config.yaml
norm: "rmsnorm"
norm_place: "pre"
rope_base: 360000.0
attn_scale: 0.177
tie_embeddings: false
extras: ["paired heads", "exclusive self-attention", "value residuals", "hashed n-gram embeddings", "an embedding shortcut"]
init_out_by_depth: true
beta1: 0.9
schedule: "wsd"
decay_shape: "linear"
batch_tokens: 8192
steps: 13794
Each number is 500 + 50 x the weight over its row's rms, rounded and kept within 0 to 999. Layers, rows and columns count from 0. Numbers have three digits each. The size before them is the row's rms in percent of the matrix's.

# layer 2 MLP down (transposed), 768x192, rms 0.0656, rows 710-767, columns 0-95
015:534435460500507418480592530405527492470517518395494496489530508529556552396555476572479457522479499490446522404555496515544523488426464455583608482470442488497411579484431526459519508571429524505601486514489511531448510459535495546496492559494507488470488515428526463420440589428545465480
120:492474530509474528473473454530441527493502497510497458464445553369541460547523372440490482497515458542473540555391553485477496522526550489451541437414465531480517517445441570494515447448462492429523425424570622546555543475474521430454493500637536481436490463511426449458454444528533492494
123:542530490487609476468524620454507510545602454486577519466507500550486538471563451553562470586524509476466530456601481521534526566501538460450529513418561470422475452469553454530495547439544529497518451487483585614487482561491488489441531455552417389632444360460440587514521520475471523529
094:590473563453469466539524607505457490542446545480489523405435493491519499464534449560531507540495475446509585533506531519410453523412463574473566611581546434466492566470594460486598478467555456440537478457551555644525562543555529526530530496557534519507525483541439487541538548534416523546
106:599573519545488431569654566458404525571536540459485434395564458462519477529541501479454497544447501448554477578512492520485481494516494501531482449554563479484533529485511484527604539466500489410471530512545511493489495588544561515553450475521548472548511536477507551556618461530534477556
110:476494484548392480494491500535509554491554507545522422523565476475494461523491513434440488407418571435463482427561461427505416444629475572549509389465523467397530481436472486563497428497514439576439481453471504486451558486553470539504428431433593511583470534473479566413486551515495538472
103:488494440473564529417492414431470433428534417522426500525448536530529443495452470488554519567424474458495577447468490522515480528521525533519551507380473447462495441616511499574556484553474533444490484420514540419500483583498480541471479581459459481445501571594442492593374518410517437528
129:614590545521467463487503463476537475503512495505480435459440564438459459523502497415553521590529442423438539429493521441423517481464502471552485478530488513475365506483577503445526451520571508449501475559524542567543446487556503497580443427486570606493454559537452535536548498453455521486
072:513534444433491439532515468491503479520545549457463675510567532525482484481483512506516528563478510567490559577497573504494552437504532558510469480620502457498550457463444531482487524552459440486582552490487523552421541519614633527433551499588442485556471514489490500469545536500488499530
118:446515423525628367527482556479468446513499444514506555545493485565480533535525425488460569479511454490445496454534481518448452464439422524427524535560528441492450575561450466524477540474586524521499519505521528526409431508533563564486516503537561518457511580486561458496556527501524517492
020:416401485499427507479505509420527586565525425516461407437503483540553476455459547540543414496447558488510492508471512498503500504531452470572507424442558473492485514444478624596469453556454463560578597508520451503512501465514534558514513481553514462459498640515518457555497526445491603509
029:511505511536562480636507407517500483564442416525468529479537488430476471462506508519551551489485442445459530516469525508524496500485465506481519474585462443537501501473621445570489548512605426412494449483415435474504563483507475454489526464516482437535459471541565531492432450443536464458
013:571489447494516519638456520496554530449428501475424482435555402556520485412476536508519493519495448422472463487616540420513534473465515611440452491549444527468594383495479497575464467537492475484409417437460419481579580514511479460544523399430477490474340437495476469466484383496466492526
124:497476482461397517500545521537420522608444518472455493572381513546486424531410496467478597478474445532501447496498551466601551633510583499514559494461499499483490578461577526468492541475591506460565453561498469527451472458410454452439501644442505402504504386490523463548541528493513574463
044:531497481515551453498542480434540488460518487550531497425539542534543510530472540454512487518562510448456496456575501559460521499480559454552461444576537475386496566426476603568495531447508444523515456504509536458445545516480498418541518437449459438573585518511497529463482451504477523552
060:471602425394480475502531439550552462418500487433501576529487581538437444467402440427498515561564561504518607523531554500473471498521565487411554493518507458452530540481483519549510495436525493532561500493509621585559539458482497493486517498528401517458533541461517464532437522478543556586
082:432522592535496484544527529405519464481433506517479483558530509428549482482551451487499491446497474484569492487380596466489413486534610426428470633500459477531570467513516510537455516469449532484534513473474549531518472441483440553585497510384478394519458524477556467463501488564461489540
097:431439558476536543496465484530499511512506553556480538492533475506432571485516511468396521514540526422522422510400482404541519414512492503444408533468394511559519505539512431425473461573472603534517564507442491530490542529600518552468553415488551527466448458483643496509526439518568426560
117:472494491523477515436505482549523496588460511453488436477425451491449548474452511614479502419556549494489625438464617520456481431505381565464507516503499537471549579508442532459386454388458528496477520499574439567534491558544381547514482492500490542470571471544456404454524386661560516469
069:496533543428555499416479429568514409472525461451489472512521521494453464484423549530504429559572484462513447484412442514458489485523424530456477558489494529476491531543571410537464530528513457523511503494484577509584583576500485586460443457490437452534549591569588522452576530433536461447
126:491507525472425554524508591603482433486497509481523473626439477441487510458570579404452556573434532580501546513550624469461453444504518502503430531533486493526642421404539471567531506477451510546518466559538459441502420468418490533489537524449561441547459533425564526493537522449480409508
114:530492485496482535503584556354570493537503536443590531474581452449518488434445475480505507489471434585488487607547484492477480521495480540486478432406462497538424550446509479599485440455481470569544619470459491465533479501469533505512522467534518550498503520464501431560575515442456500421
105:522455529497512495519578466508525506536395541465578503369503479529455564494547518467419513468479521541466543526424451467417522454537520442467483573609516535413508571582560538535457531555496438551442481497463488548535457564514481548440495515456470543578452472534568542526615516501496530508
130:458487590469456493457580593573565558550446476421549529586350455471544385521507502505568629524529448614509497514550563510524474503505486438524521454514578513564448507535523451517543563481514560494559454690518474487437495503426466532474462629479508432527468505501517538573618548455532547500
132:576493460509534549465497484499461511448537467439461588491466555609482512551553536512555506561531484544410481429564471507512505538542512440436429454484567509536533460474454423427522425429508557463565429576445462419476517554465496470455568555500488414505508496441479574548512518510506461471
117:494535483552495416498532550461513526498501536546551510474482475465457565657599546456518515444532555480486508585505474457566416525554530458429534479527531635500561442521555449493478459547473474501538423506517525470532473389553420523478540517497587600549552440429464420488625515601451503424
079:410454497482531605441519455502571510556429495477423558447474466494541448492526467457550468505488481491447423455471465552548549514546501525524475680525485582541482539500408516505390513540492525480409578504495474474479429637393611554510468533451525513583488457474545538418581519395529493468
054:560439447526440520523481530550388559484508560452562538502574521500454484564576509460535504460476449478482578475488461497554444427453585482544461633486492475520577532536473454423474558538408507561474545483532530450490582479561520563453479548574495613603485527489529466390477505473447399499
114:556499482531490450434571564475437505449600519598511508474477584411482505440571509432508521516482491541395587555453489485438447447451535590542511422474499459519483530445504531521480369503471464428536556486538562594537486491478591498422471532508613515420462530521520515475488517477448544519
097:465432500520465463469493522568515499482528519512435515606551497527542456531453526414454473511453571574395513496500475562488519491532510563454482573474626488504553516487571432523488505539507511459421575461458570418443512496403501450458458551380461499555492444460520426447571476441580516435
125:623578603496510592504542433464553455433523506496510454558483489613431494467506544425590373552523537453565512450458488533501541536485537470585522484560486495487417497475529431467539580450557497485474513470524469571613497540437431547559468480480533524516456581483459481451487553475441484564
021:457561473513456569508430551521576473471539596514480524540454467559592516489490459406532547514486560574453578472447580487534511420492619489553480592556543502432541424442550466469473510419507521618489519404516589511507653558593562518453454457492479508519437433489498563444484469429430519513
111:548534565488482445478499497470523466579497582514501549422546454536513526530498480426448481524536487543494632524443449479463560518481466448395534485495528523493511473566509472578503520496477466620480460633512464562442476471471509382429392568452471352495539435559428569477586478527486446548
120:467453536518497428473583656561495517567485495427501471489428507507522369487464545592450439517430417474477544502505488399489504524503482612497470472481551562493539477536535560499468435524526458530489525567537525507473431529514509396494472564480537519570556419533421525467641536453448498440
092:426514565591538548529611643469547535453446443532498547564531529513467523511510551447471556474508443491566540585507509442542406584410480593496487486465520461537554507531545554550549531453493453533512514517538556494509488522520580453486511486506518515518489528471495559466538530472497469547
098:498509531536578486368387499465552531414492516548466543529558546484449616466546483542490514443525413419481476514466503405479587487417483552545495465498452432480403510489608516555544525511426484453550545540488579463478523552452439599418508460542464470492427522388595469524433528492534414475
126:522398441485456479392387560580423415562532483580495596543426518429453513450516572462448476463450468529559542514534570511446513513512504494536573572506413497527519458524462492435497546495503528423546463581463462600516472528481424450524495579444456398532428521543499562543497578534427452463
090:491470520480484536543540441527515429465482506425424506449557526493531587598521499499459486524510505476423449606480432469533543507598408509477465551461476477546552651526475464565491410437554506515499482523477513528401546570628485458499560411505440498414502448472564477461495466375477489567
087:456498489533478557530501506491493530469490578533481474463470544476601516522491483489485551573527499473490500469547434570448478410456446490515491468510486420480490465505457538513510399485415530644545456395516522509473563560518524519526524505449527476538573424462547568539495599415515500487
101:524470489421477632476475487493561498456560546433428464493514544547479568500552467439586454630472454507533504495525492494578443590543483513539474464526537550483470586535596430503488522369510493535587495529411453498505463556606537592470526448580503482524474446444467620546539497538569528488
034:453615470455495484528356456539552489494530658530471449522557406571490496483550527480471493517448479520482567545448587394573514452502570546483523512557490487409493451551559449508534575556462409539489556486462588632584494511490485463444523482476500520506454508527406565436504432426470528462
120:577503453530499486510450447433492500372556454521485573494542618483492444542489431434470412535517453387479450516488453570432519485501558456572461600401445440563400511503544522499479544551492523491538427401552543562443536491539528535460521420523437563484480526522477581549461439415494501580
016:523481477436486481489487462474390530522431518426518518531560510554457555471509523498472440530480555442492475530442439432471515413371494544397544431460463554412609487499458463476547533397454527471479426519488502477539475513481526506514472520405383490599435419508462499492378533443485568509
130:471378510513485477494498451469568432566511488488494647452607464458534434593539537535513357517538501478446453509525541503501428571606444516451548531469556549569467495445434425486555470567539500437479564538442466440543641566495593432504509475492558554543534587461407545483596474503508503477
062:445431473519490524465512523495413578419459511450510489539466543580529499513515437549541591559473491451504399422557482483466475564331435559575502485463556522465480572475484380426561429524499533391499455507499570486539521514498497577535496533476456473541459526504515481507464503447546443571
131:497490490542529507567498468481596477473421543465532506484501492481549509577564511547477513434501482464415603490501496474391511501455419435466483429487485582508448558510541594514516498492461537533481546453590464431534520532514524520533482484619535728549459520525488397437522552484485456529
134:532457550519546463520480500475448553426484515359472498486566464371450471596537470459451498528402391449478509513532389416431503565474467470550436500481458512499475503558453535540544588518482434424528471479545469458494526558488555468498415477579546640565382529482488541473577506464443456511
133:410485477512491438543578498411524524492473478508544515548462464480481448355560523448495608525599506488463462483521531428516430494525411437491499489525486541489487518585576452459523542469444457488484473491512476476523389464467469447572534562511521526500534495501419531544548462482451505436
079:499516561660473545579488454537513504440502531435549518536541489546561428520483519496440501462498597552473574486507417491520485526509476592506528582492615517477585466489513564523504431509477511391613512492567531485534354479420602528478453452490545496485516510475469420367400472510504463427
100:413517464587538473514459478381507496480484634477519556565518520509426377549535414473496507538508493532415484491367472542431413434427407490511547450467435469451562623476455463563537554430511466552508489529496438520451483479470514507617437475518528494494451585470431540406526529452393556442
086:472513520559450517434436509449453478449548446429508531549551461562553443474438522513551524513460490559502393532549462569456460520533548517545501623500569448336553576537406534484552512567444381454577520546561481484491477494418575503537519418476525537419421499427455420531440427489534488461
083:506543544466498501434486424483627563512401521410482508502487508547581551451475516433468469494523570524502485409459495460545487467547489547457464467501576512525466505511553445422591467546403508471466558477488464495584614544471460583488484500437469491459464412550453501428427502453553405518
078:499545469389552450487505529520493504498516517443453564492522491535553459431492566492508506490524482451430500487455484595508523621558627509483462543439468612513530442440486518431447522419478495590471507500458532552542516520451533449514447519526477469486428484475531380414504451541444578433
131:528511499575486527536469562486532466509541478517478548486491542491589509524440499465460501464521471460554452513413533512454527450441477555456366617459460502569421583551573470618423567625399475505529564525494499504391464427460450591489522440544503489511477590504496468584570490535457543565
121:499457393520556591565506551416562488481586445453488527509443540492541526514521372440466483453489524456509460539464474460546461447470463596499454630418525466611407499534511447485468516448405497466572450529429501487385463387491442560538563514539524530494488424524437488519495526483477455569
034:516517462436437466581395455446559461497558496476461496466518436510487534413568529517524511419527426502477534489436554520543422451544558485466413539475405575440427486495544488564473514576528433585486627574428499566459508464451540510473419461512519529487471536562520551444548461427479584488
124:464431511568479473383460528537530458537606436614484560478384506406530504451570545514498487516450468493529494537539571512426445499462492495499572604521453564542459499474451500495529560508493551422539465550499538542604558455461453480478466485474439380607577539531407538538529518543496491517
101:466497459516546540536491494523469473427507505538440460456517430487415486525515435458470457563559530453462575462460497460535517466483466472455459530433522434424470585496442481577432531386480503491493502468447461511527480586569500435421444487499523434557541499559502467512485409551545415465
# layer 2 MLP up, 768x192, rms 0.088, rows 711-767, columns 0-95
114:511506496563449601516554532550512544527451522463437479561406419519522480480484463540528582496478513490591573517486530486515531437551465434580398512560478548539551525502469464494492434419520481470484396500552498535421528478519546470575586545350493490648469453518535472498485537549400447513
117:509552428508528515407461531575499517498447521384591474390530390545461593535528531432464497552526575555524548475525527558537556541556481449442475512511479468525516466492442415490415525520514481535476497545505542506559528426501439424446547574412400414472528426518509520520470409478550520481
101:382515439610525516431475326501505496488444435437513458491466450484558502437473526581531442463556503543503383512512422500507548504590486458522490453454457529476561458458482521473459586532423514514417410558453518500490477431479472501473489571547504574409489435502526584528447431472552481504
118:547510526586402439422505503523374540541456501550484433497534508501439534451594567497505538471503555500540427535510504573534504496608414461604521547518475415510529426531501563426584580460522584446525611508565544534523555487498491501491504447466546502468441576572526513515506400552482524526
117:522501498545444423507473485631508495536498547539537470427545507625481479477415499460425492467503524555492430446472492428559510495505525560545407457467518428505513536484492538542460409597465522473524369502413504505510520463538448532486486473531519520524487497470512613443420410538483389434
111:492470600422481472537482588639520514609446555538497462439557501557487491505513546501420502380538461568517454565476454467456519393531474461423471498551527608538478500514443496430499536457484402467446512511506521533489500399481468459481495491501563502506452340464568503463563515601507548543
109:414436440560546547533486551492459521430497465460438551470492498527513585417482505582479491354497486530500439484486470575563528533480528547493453518451481473592537521435485504533468506463447501519496552430448462455430529564448438550456606611503448377524515460556504443510438467488555511534
092:576442565471446594421455495520489511502526429587527401549461425507510492484507496563510450462473393499505461459454442529476443522527458496531526503415570516532468564592532472482530565497529601505482442529520560527531449394451373485571413521481530502469465433519516514522415437511469471472
114:464520410496554384548474508490494472504455482538450550531548372568528530477538446380433509455523460501516561479519459528473433470550418517496582523450497372506534538543458516468567527383545550519473404470523485523459439546510554522488499414486546450409534582533573481568498513553557503486
026:527512426521484464539544425527511504509527594480429530503477458518435522482509450442455535482545449558472468516497495546433558529478553516482510523561512547487526434632525379469560447475520495466580447516485542504520535521522544490466549542522444501541499456445522508519502448545440472500
038:524540480516443596355450532554515494411462555501515461493474540551543538528541510510452446491417511474567443409452431564474460373474501522582605577434504423378548560490465523372507446481412566528505511511518537524525533508571497528592455536509459526486584449382439466483566528592458532515
019:482512597573497514461504578521470556457536522532572502516467545456540504525472574501498543475524532442450490459408396481501473423568557540420471583408443487543536494466458425406571433469482492428528535464430673471526457465516471522530488600540410489523566432458477535565597533552494527582
114:496634489572424493493505435516559506492464424444503565472501439501378504416462427553515543524407566516495393526530495519539488433505490400476506416488470377526539491546515508542498426555572487607509444479511500575420421540567417428520629532511522472462514540519507555522486460512388515466
057:469543540603414595499474538564521532545500539461488432449498487483449469495526443484509506479413517558564548571471403502515551495574485529505505525517587464597484461574448420465534407528470507468525553528460503559531510489573521534493535638535524541452447541468532461571484440547492485490
085:507361581510491517393540495488542471471511514601464479540526459447573479436518569481478472467471479512504404451507541490515481493476438401495501422569445512541496444524554485508475424509561512535410529430544520508475386370433525523487545537482518542502430580514496462474529492419481422421
100:565490413489430547431448489559464541536507595494520427509480511500462459482455573505488490499453517501449568467601462509474561494489400602568481347516491541527418576496535523466548607482496452475486464511540510448454458555499497450463490490546537504553503499497451557538510575400543515494
100:541491486523454467488497441441518496476503464438481467503453489478528460541528479591578455446447458600500586467628496552465567549474511479525540480535560533480472454485434509504430467448494449445516462528536538447492473478378461428551472566504504479561565553553423496482532551465403538459
103:521456577529450448557510499455555518444541537541512523510538483491515375493520496359521582517457525522500457518509478538462579522520568477494490416560444527566488396489474399537518539598498482476478565553450565427559524353417594408507548542455492385469494507536512502553506561421466516493
088:546552475536434433542498512456515511468507529607441593440521451460501544529508454491500554455500449509493515579579517423545479507458564393592532451462497570573557436409415584465550417496451518521425497510551521498465427418450600471494565544534531522405455463475438476540467540513441553497
115:490408548498475570407538448531429522586516491571467450396559552495451503510494616481428553517513440540514489476501583490464569503482560588492448555443474473461528466472443492555486480559589567408537433503454571513535536424473420489564513468398486453592553513422563476469534441505529440467
106:543470460540437485594446421616445479472527476515412479551450515566444535485551493549549498524563571468543521440441476503488464481446474435482513541594479461524485494584544525364447593538491528438482436538552502523439551453490435453487516596525537456474491517553575495509437516532472532536
108:426526526466453582485444517443407562491533522536459511600511403415519360462520444478584485429508541495533529517565555490524531510443508509503559408410498528585527457441411528501493514469541540412543504453551518486439508484478511403541507481517566489478550580483487515474434462499501477547
118:491523457554542484518524509501561512455448390446510508457534520503501407398482493512550552455525495574472463554474560546543422496499495379517523428462480471547464474534462525493489603537429494563560424519481467504401439432489483513503568523475482450487448537469618643537511474497480507501
116:545574421524517537498528521579474557475510510469512539487571454547467540516577500537564524510460547570461451448503482516523444497508505438422478467444579542482542514525420439464533338480549526529502411526480492468509490508469431524492616472539402453468495491498512548462506526524569435494
120:594620322446461405478449491475458495483441524473470509375496454502472588553567584499494460466463476481514467555539540459542436488530475480490527465546486546517573454461501464449489446474534427506458467493531571411421472525540529484490591455485511568507578484477455523557510473575535531532
092:559572518537488479588487514525431488476569474546510442523509540547473490488524561499519584506490465510533541536464555410517526460420459413521386365496500455474500476522572520433567516427493498497542479518499473533539558356567450450499478462466430484449524549549444509566332521550455559469
074:452545466448474599500526429441468583456581482542509568615504478568579555454469516567482488448543552500512450522440463377456510565525447520527489420508540467573427485582518556506500453484506560430476434401481516566486475585471432500531553479475556491517541489535489564520412412430544497576
114:476535516548483483535480490541461548623420542411454465537473474600429496455508479504463522427558459576564436553453476423519494467542507520493472552502548534520532575555482473428522436408582490414505426577551492565484591457543533560581556479417478575451462411520544462539552466579553493457
113:488425517472515491529526543517509485440492544539412508573518469536569482482399658501455495537442502648445431404570526491519484452538513582438530491463526416446510491589533488535502453456541575481538537480523479502547509527577401436485503475425446543519479446498507470454398528468556560491
112:468451429526450470476395537494485482481517474452454582488487516409468492450567443443474624391423499535514476579566507494460447457507510589444481524505475437542491527564425567490449473495487492560535471517422515412406481473560492489520517510484418457466567425579517474561507469519496541530
029:499463533477490450478483535367480544545481439578532491511494559466501512500473522606400535481512474461527411508508447507441443612520457533459477434475527488603441482559489493595510486469475541453480470484487432501480449511402413417502466523480445481443455452535525506541528517580570451502
113:498457407525444519453407439529483451514502523417409532531565482503507562405486482459415532538400537527521514540473551456457490381461518456468513489553490443501447454535444406413548580430487560540459415502406534540478508445379474503494507453434436430556525477558553566432525555615445503536
122:457500514515515451555494510515440543504544477462440534482485429521435468413470535576543493532442494585558477498529409412472499457444461479413485459474424435505631381530384520515459436497524534543531535544555503439389468528601529419517462496469565556524541515545417516485459484500497492450
101:586582413487474544510487494534454482597495666527494425469506417492480448500532513536453532485509433520413513477511448500444539466574520517505459536545473467436490527488514482466530579524483591499456441530421478482452548518429490468447488405482471480474462497475493515514546484564500459439
116:483638549527436490518573555515342593512442501485494549420519531539482518489487450556479391433524535497488493467492553439573491497502545521523484557442555489449538467440447516537614447383411539440535535514517501455447465464489564565492662500491511517516533511464492543486454507519477431489
117:514472413514476483422358489611549477525461518514469525571508477460462522372438566531480491483470527533591539467538498539489493489556429496521573510566432442607487418515456481539543496418496473503566457469519520537467510562487438469545532527370407431580408521604490562580483568502439466435
100:520547544495451493478520542492458615471507506544510488521500432482479389369527487452545497512498469514584531430503543545509452389451558496531477454580575570471505342532497519377537600474480514473523516459590518474493433410382465523527476562481559504593468521481470524556537484589392493442
099:534390442528518560589482536535523506502463465392398464506490477394472442373440463516565450552510440552473371507512502435506543471488494535542481469510445502474514534504528460483537541573560484466536486449516645558452452554484433443544485449565499524472510529487513476485450527564609482515
110:500514483471543552483551461614495590535532553466555456444549543523475538451508520490515468516520471520440548451446500515561499554551462408549488444493570543512588559420509461478599471529552581450487475577494509452483457559515595483433542463522486459535477498525524643511496541536600444474
047:538467534485468514458523556460411536475507383517494547484515495424470489574482468580522550471475483463473412401492402504495417583545490576572514498481516562563542443466428522551501419390497579502468465497507536455441472529485460500501529546532504472504546351528537493532475631535563426567
115:532513566383489448579487555606424526598468559553527523519499458537558479453545466613534491476481398637576535510520492464523490467479498502391483454542548473460534543505446524451459466473456433483465515498578493466499506550377491447503541526515617437455459498484559378479527497517477477434
024:437537474458544527543447496437499532518554505477544440467483478478494506472486552457607573512494413468511562531480458524472446518639414509558458565448516514503502446477528487495472497579406453553439492500510639495517488459456562465512535486544578493485596529432521464446503563555523480582
120:453492496505448523554504466575560460524429563435517522483626390485509551511541566508517444469417510540533537429531473471521503516570484461433513553545443456573587489460467429359585473493571435480454424512371497456560571595508479510473544516412461522506481572554559585511553551589556506510
088:558548525521549487494427432456543488584512531499495527471478484516491472478505533460486474431452447518514572553533584590524449451658518417460511559589440542562507436562529529529466558484483404537481532481575541516493510487440598481501599479450428525420516504576511517559417460521435581426
135:547537449515517454513437454579514585432479593450479491518598523543524522472548527439512481425539460493415472489500451495428574514518477465475501448469471506557475410449481453481521442541477511455451445355419508485447602510440484549593619512537509567493493522461507490475454496534461435514
122:476562521445479437518527489538474577531479578398508493524632472494396506442575435419462538536538459484520490457518461503430582540509460493573418506468402509484551406560473478458587552559437507432544415458450467504440651510525549589604505441576559566496460544420489553579497529480482443495
124:467545420473538418551440425388497471512416551482453540515498451501474483392573579473516503492536439473445483472491473507551489495589395473476551474483491556482591369518457465513502497547521467595417427531565495506472484477521585461597577497446493499544502430550433489595498549466492484438
088:519519462369465497426521525447413491583488491554503519476482532478513515506552482512610554523500446509524440454545578469466479458467488324479405382542391485526453505545468496537482578508502515561379573505430514483446667577509393437544514522590508459547442482503543520513509554473493496564
104:537461525487508535528517545593496596499467361560531528492499528555493534499560568533547558443391447555596503457610461488566561522517528539477477509537612505534556420447507541449511486514505513416461591433523510436462430573518510539511584478413515465565469512573474502520489498433489471569
097:528463510493463509620478500558514531604505587570518438469496516451405505494542482432516532478536459522528627492446567447505517505480502468493512399523419583683499427497561440498428485439534577528401482507492549494524543475560474459466513587491486473592544491609577597491535583462447487539
100:450436469516435446531499551450397483496592465506480496454476533446473422504506472534513486441466482494521523524548513555451492458459512489568468497516440561540567496544415532533398519502575479546466456478404536451419401463458537407517534532532489459477489499510526497574526456498429573503
095:540452580556471509481441503450569518465551567522450515531575553467435497481434425488474492501571494529586492440460517405469443475506457506470505473504566352514490490496473514530451493545487455428529511546504488483409432441581521580487555518481464453464524482461482487558403510406540404513
117:491563530400495461464483561477403510516433444511392508491517486468519549507490554494375450391491535463511479552562534510492443526596417473454483477488496455419550516429456455498471351570460547533499485543532480410450479563542576500513553438470407442547494606498427497531452539488519459436
114:512569494361470478465485454572484502457463525552502531514452454510429487498531636543601509430435459484468594624541564540522494533559512460428509440508470449446632486467460571421465493550608441567518510579492506481541505534560568419467547504470401479483471564493502444463420527445467502446
046:525493581552525528417483485551437550475495417567506535585509564488440480628451492494488428503465534480532465444516393456545572528391470536501567515547607520626582473569388531449449501430454468503574368467574521446537516501537433512492535494485488507525501433519535529542494488553449445516
119:496484432553492445455436411557543494480462444527446477550481431346496515422494617524491429497458496511598486520491488484465473462534417440478545564498488485517509471454416513558547509458544527438554420516485500504489494451511472442549458463430394387600431538525430534531534543517486429511
111:490512581489394598508511483470481514546488594406523449404529501522580456436512564437515591484488482522483372480531469477512446470515595519566467465602517530569504395482516504405566423556473491509494584572481485449531560414455514536537511475505589502481493543476563575536533494492457572448